Weights of a small GPT-style language model, trained from scratch on English Wikipedia: 4 heads of 128, biases.
Each number is 128 + 32 x the weight over its row's rms, rounded and kept within 0 to 255. Layers, rows and columns count from 0. Numbers have three digits each. The size before them is the row's rms in percent of the matrix's.

# down: layer 11 MLP down (transposed), 4096x768, rms 0.0686, rows 160-226, columns 320-383
# gate: layer 11 MLP gate, 4096x768, rms 0.0684, rows 161-227, columns 320-383
# up: layer 11 MLP up, 4096x768, rms 0.0712, rows 161-226, columns 320-383
down160 092:110085185170123077131149106109119125144155071114133103053092161099162128109108165103158124149123174098192149191101146161176107083119107121136138125097145099178167190138133134046087159084130113
gate161 094:083176058120113176112157137148125153111157126158147165148165143163095114154123113111147095089170116113114119134182071072125145149134143137189118127121127155143165165112146150123150087216128145
up161 096:132110089146121120146126074127137150093113104125115131087088119126120141087130090143143139176114169171160199209151107093105120078156151119116096140100070192135108105140066089114105186062129125
down161 102:139123097140179122129144157136127116094113117197096080103121139068156151094147129077106082126137152145151151124115123175150104129154155101071061191110122111119145167126166082088169147078155158
gate162 097:109115091149087102083157166151113112120080039131120195093096072170136181112180102132136148171136190141163103178179112117144181105127132173109137150142197085178126139133164122067068128111179135
up162 094:206111184110075133091139112170067116181078126148095083124095182098169136191163130157179119151129095161124128121085135138137089163123119113157175099100125121135190166142192089130120140124123117
down162 100:118109109201128163062108109109166128101118130111153125116154151126087176104119109131144145152202103146166118143159122124135095153143126105153171152152134058189150153102129192083109162056154102
gate163 098:062153115110151078138097142110121151074085119112177084165153111172121158156167116115102207154163140156152152179089117172103123097148174092100079109094105136091097133171079194144148111126098144
up163 102:117138109148084110136162116182152156107156131138145101111153148173085117093139099140143174092082143094094073149133116104110080116134134065093115150145122162140190116086168163155121091132116077
down163 102:152156149100150143096114093118191161135153077062082117134153146116101108169065120139126149158081161086175141139156134154090131170152104134092140157119199184143179150159160184135057124134087103
gate164 102:094097104149112162142099165137136123122116113124161168140162140137182138202137141155122146126220172116069096164161181178110063114111110140133154094073171148076148121153173099105073137136080148
up164 106:121071109146055130144161143123153193191149101110107174208140095123097096096069156125166094111082087184101122135150175115128130101134130180135164101125131111103163101175127149119202157136116145
down164 101:139129105123130140126100124112150157123079086126093089166124141101111131109120110081082119171180122144195135113136152084145109155175171133052041158116134105111109118121097155158112126085138074
gate165 103:180185180125136111182149169091170101195111106128138108172082037168191168062104163144115162104154116159117143139155122138080158143121154213100078158141149187141071096108147102080193111184129226
up165 104:105122146107112096106072092090080115136117113161102088066088150096139150119166139177133133105172101133108119065135103138127187146130157168096177156162163143100187133136152095113083181074101094
down165 098:169081129120095098140126188100061134163118109136140107093090204147181119127100177161141166118100126111136177110139130147172152147120113124122126118154176117163148146134133160136119166199118093
gate166 099:132126118125100151142135106095155102101146166125089135141122129168172108099133132085092136120152135092086151081128140096059137162105176119065127148199192127159139110089168097144113120152126137
up166 101:107149111131106135106176083116115129103134166125138137163200099097122139176112140101156110109140059121136129142085160183134123148146081101100063132166214117134147112156120080153120140104111124
down166 101:115072121133084151112154175084213213107099115085124153162129073115141140168168111096142124149123130114123036135124085107118120116144146168153147153097176161176079160112152080133118123095139116
gate167 100:109131144121113132102168107123162133067111128128130096175172101143131092119125104184163180155112097093147145158125128119164115151107127172130220154098158126152151123084174094135108096105138115
up167 100:163142116119144176093164094091139083137089129128153118204134109190062140154127129115092106170131130072127126130131102111166158102118102138126116135155127110102118115151132130198094144109137081
down167 102:123053161125108210197128084133129162078131083129076108141130129171100127119134162062097150113201112106083186120124080087155070135136068126180124131128099122114101154149090134085162076143128160
gate168 099:111073174159154145117128152065105088108129072127106129117093167157124168072127136096165181097128121116100168076163143137112126119112157114195143165069128139144117101122047131120116147150090074
up168 101:085103129113192158098098154139107089143108094092123154077086158157149152083120108175126155104124107093110114097129148131154102136141103119155181148067211148143118103101100146156087099150123126
down168 104:060127107111135166151097177082150093112054209130104056180061111163155189118065169141095151107183135112126080138163137091149115070145124155114112094107122172118120074118153130117102107170083087
gate169 100:162119116117124091166122130123090113124025142107140122111167118133118111147144099187123102136093142170163154191103106148138089129094183122039145134121095077101129060171113109128108133068064173
up169 101:157091119130130207127095123115177130154104124102126142129117143096158112155154154125138135149124129061171179174102171127156193128174152154147141128121196171111085175115078111101140129132207122
down169 098:124148099073097123101202123115154125083079147121156123121133094091162184173135090073151148117120075148163169082035104094093130129133107203159136171143197163164080149176146120081142113186169153
gate170 095:154156155106116140079094140137124113131123175100137158163121094104119186132147158123139156126082127185141172082093149115123076085137161095079091084075089135135137097088115153128180092139088087
up170 102:141178117084170111086108145105129170149114126084111174138227148116123171076131147085123096086132162153150107063124170124141102123096117067159104103081179117181133115118122135107156097158131186
down170 099:139120087130092113103163117209115048088181167152143130112173111119127171089139123182160136070147145150138130075097107101149141201104149102115106172134114109117121136080080133127160162126157154
gate171 094:096117127110123101104148081158143147117149129169095117100158185145151125203144125106141099140154117119181174120092145069121165150124160147135057144133149134151148140131132125123142099175138157
up171 095:104114168168103153147114160178140144122143115077157116105046186104083116096105108146128176189160155195098173157137127167124112100106064125186121188053083117103136140082095099166200113146144129
down171 098:161155125144103100145123116122119154202115196033088101082189082167170155110075126114113139135099090099136182117167080156135108105105110102151111164116163170110153123126108156090135130139129086
gate172 101:116130102127139176125152163119136198119170150124122114124124091124162075072145089104129141125151069134082133105149171166149091112111154089108127086181121138162101102131155161108106166078090152
up172 105:113167149097144081058169149119077129107151168128120116090095172154129111085143172187107167124103077115121112127167163148156075111164161123146202105194087110087119112112118124126141032125144125
down172 104:153166126121147080132186092102070081135101162094131082183085168097119125173063080127175112092107146130139117104078143120125103147121117136176046122085116201113105111189136111117150136163090109
gate173 098:175136080076159108124155077054112133174139138122139104154162141158105073100150121163130070135161118149108182103117193096119062122119080202128151085157113151104135174142133117158159134166144146
up173 094:148120107126130114118142078150127107121141202168156122192155123136103096087155118152083159176046167111130178175099124127138149159082112177125128080153146083155080137075142096113126119059141109
down173 098:100177106145144166184139111169129095119086082081136129071126120155148098156128149154113153137178070175122119140090144109164054090088142109096129104136131162125138165106093074120164174139160129
gate174 098:141109215161086158052119160122149135129157172132117138115145123134101115147100114148122099135065047036169088131154072126122142138090060133133125138077108122116170107153115084118150092108103115
up174 100:128082129107129103136156126060089143127116135213183082151134117170094141150121129082144125187159124146115098116162087165124099093065132067106109116132182129123099135093112086142164126104173100
down174 097:128089139092133128175120095182056157153127092128102148145104198136119077132137137087203179149138112232104076145110165094121142131113195103163159104166082106114067137135119093078152144097093164
gate175 100:122126131116199147145120104131127141110181116161154102011074093174123126131113135117093120107125188170118095153140141118042151107101097089115111144188137147139185143096128052129111102133169085
up175 099:154112085100108129154114132158181114144124096189139124127113131144119132113154109060090157143163143171114104154102190116086119175134074180136064131127138128166126140151120097188113136113136125
down175 101:125063152106104163145100094127202045206091131173112148052159164157124092149152132132050118110161130140139095163106163138128200102161072056184091132158151159104137053121200152144138142140109063
gate176 097:135203165114117146112174114140070128132177095134168177109117120139141177073144140060119131064115216103119135175225099088145170161113152118097072084136089148179128152155115130155134147080080151
up176 099:189187114151113104122071189135139109083094120129138168111181150173204096060086136125061137118075127114085083085155101148107173135126188144129150111123151201118125131103141059120134162180091106
down176 098:115142095110123110125124132130105156131115136089186143132117105122123165121155121101115100073158136122105070111095140177138124104128072145121125117188154148157036197080100171181142081072080146
gate177 097:162102098169136104090151120103115122158146130138105111118086099111142147142116187136161146135192161094143109120171124168051141133080097118120113131162151143152141110128103159113190156162141084
up177 096:174101145105085114089149142102128173073151121098197122125091222116120090102075065133144193156124107122075100107128131113132112096132161136085119125113096137202112158167139075076112131123119142
down177 093:110123128104169142117093116151163117146156080121095126100113075168121122185152130172148067157097108178136087167138129128155138115158155149107121175115145095168107110138135166167155143168153123
gate178 105:095110139128167114100104124062155108113150145105136140110115114084110078159171144068138108154111108099116131121092123136122117094130141180106108107116102169134201113119162112144104108159151114
up178 105:079149146111153093142113128123113101118088107147171120091099196113138183190133144200119089147145093099132125081128129135127112187106171074136164128186143131093061117057160172093114115085115078
down178 099:161159139128104093167094132130088164162134138165207125095126200090108101158112131180135103114121085147126121078165115191143161123087114130121109145175105091124140109167121095062144159143155110
gate179 095:148116151127169118066119160186113180153130130113134153182162184152096141141122176117091158138109160178160171180076142139136130117089197121164131112146129112157140149154198145078065094124192129
up179 094:180109106166143173115145166086080134117128122139161056136163086161125121131130149131121164143094118144037136119112093091115169152167123142146093147127115101152112158101174070173093148143111157
down179 102:119087124139157159083180079124112156123149112084166159137126128110117133249133110151148067092137099194108108120148128105033145165133076147147084111108108102188163156118147060097151173185093140
gate180 100:116105123159037112106213131122193116097134153146102072128131137120131135064110148083112169209128087157149121106139209116193105131137140118138188130165128163205143135103147099117167136119166113
up180 099:127093137112149190177088104187090147142134140083156205141104114152097160142159147188111119131116104103181114053112048137103080172124118080158122135125079097166122105148087142160124137177108112
down180 105:111145060114120108134110179075089198133087132123172204116082080189149182131118191153115108149130186190114142096105171119156098120121075146136146122133138120119121155179114121168166065140086112
gate181 100:109083099117181133113157063105082127097153086098170174108171174183114119158121107182154112184178115135104142164096106104156137198099126110144067208137078135185112110175166164201076128068154123
up181 097:049085141152130086114185146098160147128083209107141138109098162119144166066114086151123181150096113085158128102136169136075191133153119150178123121165111137135100186133173176133136172067151103
down181 100:150135094102133081132123130113105124100083120080147100049119170146160100135174140091088089088089184117160148135148075147124118149152101119089219133117079107125138159147154135065121131149149106
gate182 102:180106143108108154103095127183116174087090115163122129082146097172151042193067148093150125144117191112072156127140100180126144143165123141137124114178105134129153125189094083070125109116136179
up182 107:169121163128171134134135143155106111116148148051094163173141139114126120157087100151082121132166144133125123156159129221203119179136150047132109087128185142179110203116133130135142143135079132
down182 103:159164126132108143082190079140111093099082183098126138097141133162078101115132131085095084053140121123164124147167128128167168084125132128112139157076156117142124142147163136102102113127188115
gate183 124:128169139152083141151129104121124165078133079140119091152104150109146122111153090129114155158145119106130132141119090133165072125158112209097031137076128080161104108108110087190167109167157136
up183 119:132168131161139131159156147097123100136100169186105089086094093133120151113138171060160160084134122081156093119159106153105089141146204133123147117152154127167155139140130140168142123128087099
down183 092:156100128129137157085171160078170128127162207103108164214150107087128118193151136121104112148075083132164120061165136130105104138162155092158158075144083126152104120169105155131135132142118115
gate184 097:104156136087124160112098167132088069087171149143203143175112143153157165159131126153092152091092174090100143118125156099083145130169133117144150125172119113088108097153089175130139105146156066
up184 095:140133113167100146101107098119213191131177110125128189096145166091113164127156115135146081145141170213117178111135127128116151099122087105116154131085157148064177178119130081162122140092129053
down184 095:122183132176123136146086150130145178060122086114125125083106156130131102136149139177168155136149135167139142141164159083145182131127139117143128165198111158168130062105090098169163147131038055
gate185 098:062115160184118108100117166113108107098164183137209133137097126152154073102077083109127168104189155111142040126097074071105135165061133144131094101110078097120139143156137131104067142052130151
up185 100:129143160083081137152145119183111133139166082122158104126066125147084110148136137171184119172190123144156136093157092136128117167040129127102104074178191133163136083111183138094176145165180120
down185 102:114134131078141103181064142158115158169109150131119136141112102129171118115154134146197111129144158190077154117138095213128118142150169073106124172091134140124233172188084099128102081134135060
gate186 098:133101173141116174179118127136169117140120123089158133125129133139144110164134106121100118128159124174122086115097115038120132146082154090135116178150083144160155178143157097199144160142181183
up186 098:194069128070121104095063082139051056156141131154111101119109128128098114188223093149150107146130099103156129130114135128127115146074091091160097078174133174146092053105108134060059134174118154
down186 097:088095098116143125144159129097150093093082162110124099132164120103127144125185175163143082124115078173096108076132132140096111103208146140172131125184091141077162118157154123121148150107093151
gate187 097:076115109108122156055085133150122081123181111110134159111102111102182121118174080168129143144109117155091117098089128132159181050154134183119155148119114086130084104076104198162110135127071136
up187 099:106070068122062152107132142128129098088166126108140083170109118195218131168149150130115142108138112111109157111173113140107149074159155160165128132162135115134111100109146114105104166118065103
down187 103:212115161142127126164006179146117126164130164130154132107112126173115128119151155108136099110143067133138140099079157123134162132095165141167150123180139095114197068143108106073122158091129134
gate188 106:088139149136111105172069100117187101142152178185137073031090093155136102139085071159178085110151136153127102134099169120135136164119149163127112181148134177157122116135090144124106151103088133
up188 108:102117140113157126090142128163123152148159179150135166104122162108205121157135139114092146152105121168119125091172114098070149052180090097138167139186055122153141116144135159086099114166133142
down188 106:133155156151114110061187096067112155089081089123134102133099125077167072089074106146109143159134135139091103115134140082112141134127211163055110119123177145176121129169074123143187095102186100
gate189 102:132141142118166158162120105147174110173181113139109104132135094110093094146167084111089171071111127116086170191078178046081178145124198082106117112128155121165112154175093122061172150187107105
up189 105:198105145175104106161121144135126129124143116119086249130138191168156100161102068155106137138187133145097111119139096152153122141156126143166094142142162148169167182100122135132091094128135125
down189 106:081119152171126122132091217150155142107121065057075119144114111119143160169190139158086079147095151157150172111100095162159045148141077090175112122129144139170095137126097160121126085100154159
gate190 105:111130134190164153110098097123104129120093140157077136173190136131105142104116161132150167095072145149097179144145126107098169172154128147118059112146186197145192102112155166089088097093136104
up190 109:139114152159142039124147144075147127126071124151132167124132084063174147076102122150128115123146105122103130203139060163130130152115085073114036131114092153110178092130133166090142110101077144
down190 110:139167093123187175078074157161237154141177174124098192189218063134155156161172091130127160134150154113070141193145082175123166186149117067101132095149117103129126181126156167148046122172073111
gate191 097:120154128163169119141122114129136150207165134137092168204129091195100115134071091077164185080187148105123115101154104120142195124138145112131076070118114117134117119165132139159137141156093140
up191 099:103093185146064158153113104074140115120210124111113184101177165135092125080106167093181128094168100105099121089137115136064117106153070142119150138139128166185113145130107075135142126134157108
down191 101:077145128118145172143112175158171138139102119171087148143170125143185153143131116079198153163135113153167165117103100176146206185106160097123119134129084040151137148165152127105095143143168146
gate192 100:113112094080135112071081050096096149158145098146119071145097135124121099153127083128129152131165122134124129121121124168102141101131095119156109105168133141072104128126141139121136154087134129
up192 102:149152148094144147158132102087121160095107147114125085083169104145077159173161162193145099085146149133085103109137166191074136177125152157163088105133139127099101162171142195132115110192071132
down192 103:121123138131127163123188108041109105081157130141144137092136109170078125115167101103107131140137076101121077090109167147112175176162133135152179099148147133098085200100122129208097103169157165
gate193 101:153080127149102143140090113148051054149101141094184142133110105166065109144105126121127148138097094181117121079125110078112101075128099143190039171057096154129166207161111095089155152117175201
up193 102:136104100117135161070223144185147110114114089157173114114125077097179094126124122131120126121155155097109144053107114179140147113138095121128146102136093109123149097180139114124122111148162141
down193 102:115128133093154088106118222089139167129097131161113110151109130124088106106163148091124161156145134163141173088178125146123101115161100144107082137161084159143137073126194102139127097157183114
gate194 113:154209155096115142117119173211153072148122119122112149150102101111052131083147133116133140125092125096135124134108120093121108140132137116083082118136139175129070075108091124124130104112164102
up194 111:136137080104118139136144109172161141114094143160124172170095129096147138074108064065142122113117124110088111156111156163175118154133140106121111074105134153128128071097156106139161109146141080
down194 096:170085145182098119101124128161114106128168163163119098166106092108084170126089116131120143135174130123179098160070161125124125133139143111094085122062126156150122167147085112148114132144106154
gate195 097:092151195069135114154112156204120113098119174142134125089115097113131099136171105148131165106130114186102162124142174145143149135112160124066080149145158102069143136132143068116112090112077131
up195 098:129108147113130094095111152149141168147112127177111062123183119123169169168196123116130113093128229146082125125150138150119155110127116151130132150116132112115230163147077088073154131083145133
down195 100:182097136158143142113100220093147122162134167086158127114121106114106161129106141128107135142177173127068175133162081115195091142134125069124136109229125110152066134117062118153103125173116168
gate196 102:105122125180143103122220116170072068104104120112085151112129162128115140110077125116129090107213107096084105119143152139164116208127093114165146164165110102136069179048104065098139169138101111
up196 105:154166144153102147081109199077189109162139165145108109073180179170201116182154107106161146115117070158099137155133117094179116126078114123111160099071166111125100158136066124172133165154092182
down196 103:122157116090156119077090153121147091102128139143160086070179145111108118143081129136158080154062163144159115147125174151115066133147080112074115167149168138125096162095165154146145178148138137
gate197 094:140132116130111129093160085182077089144140137138105122135109218122144151124158075184110089123206172144175153160139070120141103135114149142168115118113111104106197172091133072142113161106126151
up197 091:121110156096195103158170091119131115162130112184156137144126147142127094065134068169026157121184094135150151135141096134105099086087147164078141115147141083118120160113147071158163139107111186
down197 092:127167171079084119101111123080164173116125074148179093089129115128185151119131145150142121155069138130145167107151122104165124076145093123137185136139098128091113090137119122252118133123082128
gate198 093:129083116085174145133065134105144145159063183124124143127145140184082077171093171154108078079110107132116124132113160157133087186141146173133120166125145130171123146112175138133134170189131144
up198 093:124120122044168098178137127149101136117140172140157161164158133065133123149079138122176113100088149132118118116142135096154146144128200113097197077119138142125182072113151101122075159109092145
down198 092:114127098129134189147117103128097110097150144198139106149102133138150125097092148120138105078092153138146110126111076175116108134141080125151109176106111115170153144106172117082114123139197112
gate199 097:144082121141103103080114105152141106121095107127125196094095170170109121135121183041091094100090131132106106151115169129129102092116134098119096144170112116120103138169159126119093135135084153
up199 093:159148191113157174092120124181111134123119079121061110153113165169190093192122026095161135115073101130113141095105111140118139130137127051124110128108143155094163129156129176105099169127034113
down199 099:125156143108116149141130141087120138088133138119154132168134131045087047118123139107111160120171156103130122119122180116135179084128131114040088156116147167148132116134160095105136096119134128
gate200 098:151151097106122150156174144185150076143118167123072104111125183142108175135112144078129148124123127171075095171129200118132176100146131112160127161174135169126166143091044151175143132104095129
up200 100:153140061126120123074124154108138104117077193098104141135140158138120101120214123122110092162155111135092133055136116117153104140117166129159151050102109114114090152096110129195142139114139156
down200 098:066116184110106065156151128133182204147056121163126119146130132124114177148069046107137124083159071150090111116121091081120159081136145126104160123117150155127104157146071081152090135106108149
gate201 098:160125101167099147114123168114104115085112150124100072160112113141109136124124081106143117155122148158128152144075135111166038187143108102125135101154110111071189166098110114206091128125170100
up201 103:099113140151098081121073110220073176097139148050143146128161178111081122119162160079110111171152137095126125151147121112072124156185163113101092135150051086061145106132109141130085123098158132
down201 109:139077116117126177077096117146111111146112106160097081152106162104074132086148126114139129127082147129115116126154118148089117119183130147078090158126120172121139099139115087101132104166165118
gate202 100:118160189173128111129105124084155118186202165114123102118118127145145146113104073084143133093112089115161113142149145161182104107163117140092114158092139107155101066134160174113210103100084110
up202 105:161180199119133139056150125112120167149140104091109130113109102183121121091134153138128136132185113219077129097163121129198083139171061188074128196133083138126107178148115153177150144085107139
down202 107:146087102140163088130147191091075119167136115097109100143173087120146116077098117087134155076086163137123127139119097203136086086142117138132151107107119121086158051073134146169093099130143111
gate203 097:114157181105132116155104170173124086124146156100079067099086152149143151109164093140173134151115129142118139108130143151145134095086079110149116154214147113087161117131054176130157171162144200
up203 093:129106165094182119078129118174129060119085118143107113068151123148182127101132136182139170128162106124114141087165142119167094143128134141113033117178136091107071202123165062077162139155088167
down203 101:142114135177158108111083141120117077196124094144150186125167142114153112190139105112092124100169147101129196097083093157108154181102110106170138188106137162111061174131187113142106143104114189
gate204 121:085109183105103102093091127164147157060142132133074132126069153077125142177155134163069138136135128075158180151158118139137103111174132112168127134170163131159135141135140135149159112135099118
up204 121:073110159159135112083078110173130159069146136169106197188097173109168133193205129190102130182119168083147152150170156143120091143149122108180190134175137174161087141120145120149193049171116109
down204 113:063054201158090174134170089153165155094145146134110121130136155112117122162186084188125180090153162106087158146128180161110089115178122132198107139170108158135176080120096051182207137119094083
gate205 102:142135124104147132066080133101082172107103094134149056158056088152194168124189109139097164154180122177113115123086151089144108146101132143098122153136144181173153087070116118095220079131133175
up205 098:139166090131166156106116147126123119082216113168134109100095135109170152148112109142141102149117117183112140136149132098188159154165098043141181150155160141138116129120078093111160131146133156
down205 101:097155192113105078096093122103138130110173147174174113117124149100104124102126140134210123169173186131139114155094108076093109111102049131152074136135129169136089085150103145124200096107097153
gate206 099:189140151111089097110105074125115133188186177133155124036135079136100140180155093104171115107122120134141149166063111125118116068174166228071113153160188163180182183176152107088109125127120123
up206 102:159141114071158137135137169081184111127137108110101136094141163116072097127224106150068164137112142145192141093119188162109104166102136073098035161145159105104084144141124109105188135166112098
down206 104:142137114180091116103144076150153155179194104122114146150102120076081069158090149136120160101144125174186124090188062164157183152101108091154144136110144196157133077116113128207175129127131041
gate207 095:094170117137062152161123135109090169188125116136163098077136114105098187136161110090155114150107196130150056138166136127075138082157132118138150172174126119143178073104095139166184124111111149
up207 099:082125097142155146115108119088185181141103176073068138116102163112122146157097076112112118136103143143124096097176140157120085076116060074095153119145167096152069082190132114098108127118105101
down207 101:127130143151105146101133152136123147136168143100100073143096109118127130125108103154091122182067088123147159132176111138147083155134111184158127102093108104118141165119107140148157119123086093
gate208 095:159111121127115126159161078125066139159101078099104113129128132177144036101050180177152145094130129149111098145193119065146108068116146065097152132172161079199144088153135159092183165169172071
up208 100:153212151138126144143077123148111068136185129209142134206100119155107182135146105114200071088165189121087176163092119150136179139134131159168107155118124177108115142084129141104100106123154093
down208 101:161167104136149113158144136164084055134081112155112150129060133078095162100098107136165086128142127166153133077157118126119067070160201146137098156133145175114174033119092142125136185109124116
gate209 093:080132147102175196170106097145082176139128147148152128085122117086133112161179093141151138120125093147126137133128128146104162159106186074171108091212169170200172161155134108146076073097177099
up209 094:188164132089180204063156055131128153127146101096076126109156096125159082163125112047151114151130055150150150182152121098097133134110105138130102155172140161141094166165102164131160120080129139
down209 100:089082167115179101116143110148105166110151136128167139127080125118160080169098031126140115105099103119129114149114132113175147048142086150138068108162132140202051162099128102181107103035170120
gate210 103:110113094153101155154145184115167165151173100172141146126064141129192144107135189059103154105125135113117118163130144140157155127075067123136122066158141143170134122116125112136158118076098097
up210 097:171135124134106113100133086093135070173122147177099139078120150144174123173118121230172193148123129085118142105141138146163121101177158161096081129182125162119137143102119135100129134172157090
down210 098:151153128153091139160159042140158094164099160124149149169131096148104098150118161072151137094114120156120105114169153123071167157179107137172110140145140116071094101125130109127151134126129140
gate211 098:091144103136126128204153121133132140181140145140150073107124188137149089123135093135134136095084124147134146118175109135136136181105088113117175094203104129128111158109154073091067153181163153
up211 097:128142099122126137116122123130147115190131101140078094135161085091128074123113091138197132130161072109118132191090100172097136139097109089121170127049155139056115118144148127084098132147083092
down211 097:148112067113129068143152126138116105110109120137118154092073134084158125144136116124161161174035089067079134141104138127177128110075114106103109105113128123178100168106142206144139205104179055
gate212 098:153128108146142109112154156149104088112121152166098160113118100173066167148114111130129178168141156154115085112132108124141117107131099212167141162130134107157124161074137151148190164162170140
up212 098:136104167120137120161137144143076124139128171104159147113136065158149177144154146091102040156134138170185145092106117192126151150158165162164085112155160108101144093107130119158158104108112144
down212 100:172090126114145132073115149158198144170151115108153160168150085090048180137106175158150098124111125143165164150093071106104128156147121113109112117130130151105182123136153156167110128141140122
gate213 097:163122165114102097084147082105154126121083063118153160137116117121140113138121147156119180080196100143051108129138177117141154089107169153172152109163129150147125089212116102111116113115155115
up213 099:108139145143167095209136107104110144100224167182167122132136110156141109125143109084144172127083149199143141160093150178136131084130059135175112159093122113087101154135122156113140130142055106
down213 102:069079162109108144134135191181124176137129141134145159164118065131098096154091132162128195090067082129113092143134142139163106053115164129175157065175082068095120181158095153079067138127121128
gate214 097:158137169129163091098153098061100193081087146133123168098081165106144099088120128220079050093169134110158147126110165128178145092105209124135157138134087121127155146151143119147125155174119181
up214 097:104147135112067076137134138143128156136122086137143122175092111083116185174125163151084077111127139114099058145142036093089103170165181136099138180132091105191126095126072144140148134095113106
down214 096:138118142063112135181137181151168101112171135132110128106205062078137109101134145145074133131119095178105172156135127098074077116163119128108138168114129130132116133079149112108132164170112120
gate215 106:110111157114112087133166113081188113082142118111117150130120163171098129191108123158138094135032118094125082092120178176169109121145161111138131123138081133151090095133090072120048098131130097
up215 113:160112120109136145112177091095195126155136180175175071144110107109091115147113178124120164165082128184141189107163122112116119133103072185177146126104124162102098130147154112113133120184198149
down215 102:111149144138150089167159131088180119090087113119212105135100116146123157170130183116165159128135186115101174071145045100098118077155063102095107188107109103107129126103096096049104176118153123
gate216 104:081087092109107105102171106134137133167153104182136160068086123147158132171137115146104122228133094188125164128133161191150099080120157167167064172142137141167084138096125137107190188135075143
up216 101:136162147181130134178146105083088143149135115152105130181152082073151168188135142120127148119082166140127095067156200163099076113167142146085106164136141119173149112118171128151168157125127108
down216 104:088136153137193141141161060102128090143139076100119118184116129115183174118122101180049149145147125143127196116121133119097174078118104156090099118129143156136154154099134120117157121129180130
gate217 105:134133130110137095101141169133128116074117079142124104155112180102181102094066134120160117171210120083071117142135112087103145147120095121149089168151141135128081152095156103090088118087176112
up217 105:156144135134221110129120079202156032166105132091157116084182162144167145135136126053126175087089114147111142149128125111176117104142142099184106102153097132142115126146088139126103107137093072
down217 105:134144161118146086117149163195205159088126129109101087138136168176127154120063137129122094108169171132195082124181161105117101109118071150092114159109072115142093145116210102184166120131145095
gate218 099:123117154146153112178080164111081195124131160029107120105130128101092202124171107123128135160092075136120152135128108115084165098096129109094096177107158115061118124068112112096127140115164167
up218 095:158095178147129152110113146105103114146086148148135068101128081093065112142128144122109061160155180106113181137152155104109181119120094097131166102123149185185116083187173152146147111138107202
down218 102:182055085147117168175153104115144140155144180111109180147139127148176126099141094108115156186132130108105172166104146142110144112180109114136137160177139183134155148089158191167130088149104151
gate219 103:170137153073154149142156079161158185072078078097088102105211137111180146122117160055149132122166130126096115143097099135092131171130069151130121121207136101120133150154100156090135182086140125
up219 106:162121153182157139123122096079122115250117138082170134126151100100116084171154114140100084133085140120101117158116109093170126066113144134177139144151151125107128173135152156079126125179123169
down219 105:124143155173175124155138111129124112136137128148141150122204085103080144114056152132088108142151115133119155118110176098155161184148103136219106084120110145121213089112133087127128188141138154
gate220 104:123115134112120114132127140117119143182139109069151137115135124139133062147177123075134176135117101114138090091130139095136136171098137157185149087178101083112149119109116181118087052118139140
up220 100:157150085131143120128133154117135122134096153156181172103146090104130130096148123102109112119198066140162115108131169115134114071071151126099154125169090148102114189161169050094181083124126114
down220 103:157152111091177144192099089115162138190134169085158080091156110131073123196041113115174074138131136119100093092114149125163163158170196113168128105111049189075103160172155110115097094102111147
gate221 098:105106110106036129137105141100077135170131047177177127144210118109086151133104138132135112154134123165142092066136116101126119139066120172157145118155092154188145119132155070194126122110127191
up221 098:120152120097122102125167085110125072059111107111124105200125114115105125141166198119164137105097133153046170154181129099067090105099111132114095123050121148182147092115102118092089121087177084
down221 099:077156089067099160122145111071100187040148077192125142133107092142121087123154058080105099158122114105131186135186092156131087116102119108059088169131142120089145148186158127089164114132191136
gate222 102:131130191120164110215170066128064106146069174067115188124119086127138170153166142115099131086099119132107125148113105102157139117082118087148085090074105174217112103159085127152157116108118133
up222 105:144140111118124110176143129105091173088125096097089144159149077138108159146107143149101103087145175194112120142078096124143100157080163112161136115112062098186139123082107129166139125182158068
down222 085:089129120117135103106136138127084121129111076095103171096082097116190096097125195136093128073093112188118157121115110106128082056111119116173145110067097089160149106124139114134135070177158143
gate223 100:104136118161108087109115127108230215116150088167075094098113177111141153145118145102142089178099120160147107135108118169154119164085140137146101153109155095156178133146187200156135137164164122
up223 101:099102089149110149154090123124083085155180133147142124117123095136093113149135105070142135093070133093145120116102108110123131107112135128160167096131062092081144113130186165084114137091110164
down223 099:165090172191100077141128147096125129120145161138121075147144075149017091116139150149192127136098116081133112162131097157097163086204104143118164098100179164121151059103117103179172109133081110
gate224 102:129109053161142112151159122108174119139165157075121113096122108095168101103133137147124108109169135142112090147160117138132226172122135157146084137145117181128106105203134081185124117121163142
up224 101:115096121154128155146106166115191151154092108071155135132158100169117102132183100149097068118120128102091101136102117096170103033133172101153076138080121129133172112136103141107156116133124048
down224 105:176150110164170165077116203119149173147116125097175057151062067138131130087067111123088150189135115136140132103159147133133097097133166159124191171126078118060151105127154113152125128144145103
gate225 099:075141151112154128111150094117112119120109129179111148057137153151148148070158175081135125123135172135177103130182128145178133139135130106096149144122137162140135129163093175107099053074134099
up225 101:188094163163127109112123117131169151163138149177114144091109165100102161193125152100100165124174165130142099115100135077082169120108128176080107114091190117156132106107079137129160121129147125
down225 102:136067103110067157145128170099112144185113109117076093184108067103080147154151151183115168103103109159150143139140127156091150184122137105158184107085185187117106071149109164149138099153155146
gate226 103:207106134159166181114186136094148168143153093169135109143115091132160165125135137101118114099136155149131098141149088044191097166090084158159160125062098117127121131108189128095159073132090105
up226 100:142183192125134176124102111121142144131089138153141181141172169163149134160158152138111162089117150114136128092110131091111147144102155126128127089114107071095209166123169165159123082143155145
down226 101:205084079101074155107086119089102123119064122194096169165195142133122109074151149141136193114218114156161151161128097096188135183162140086060139143141130198146117080183113148187101156126191154
gate227 100:101106105153122130131154106097113162121106095128138112120138071137123142140146056144144112171122126160139087129162165160197124141153140164091114176120084143127116159139161132145142151159074131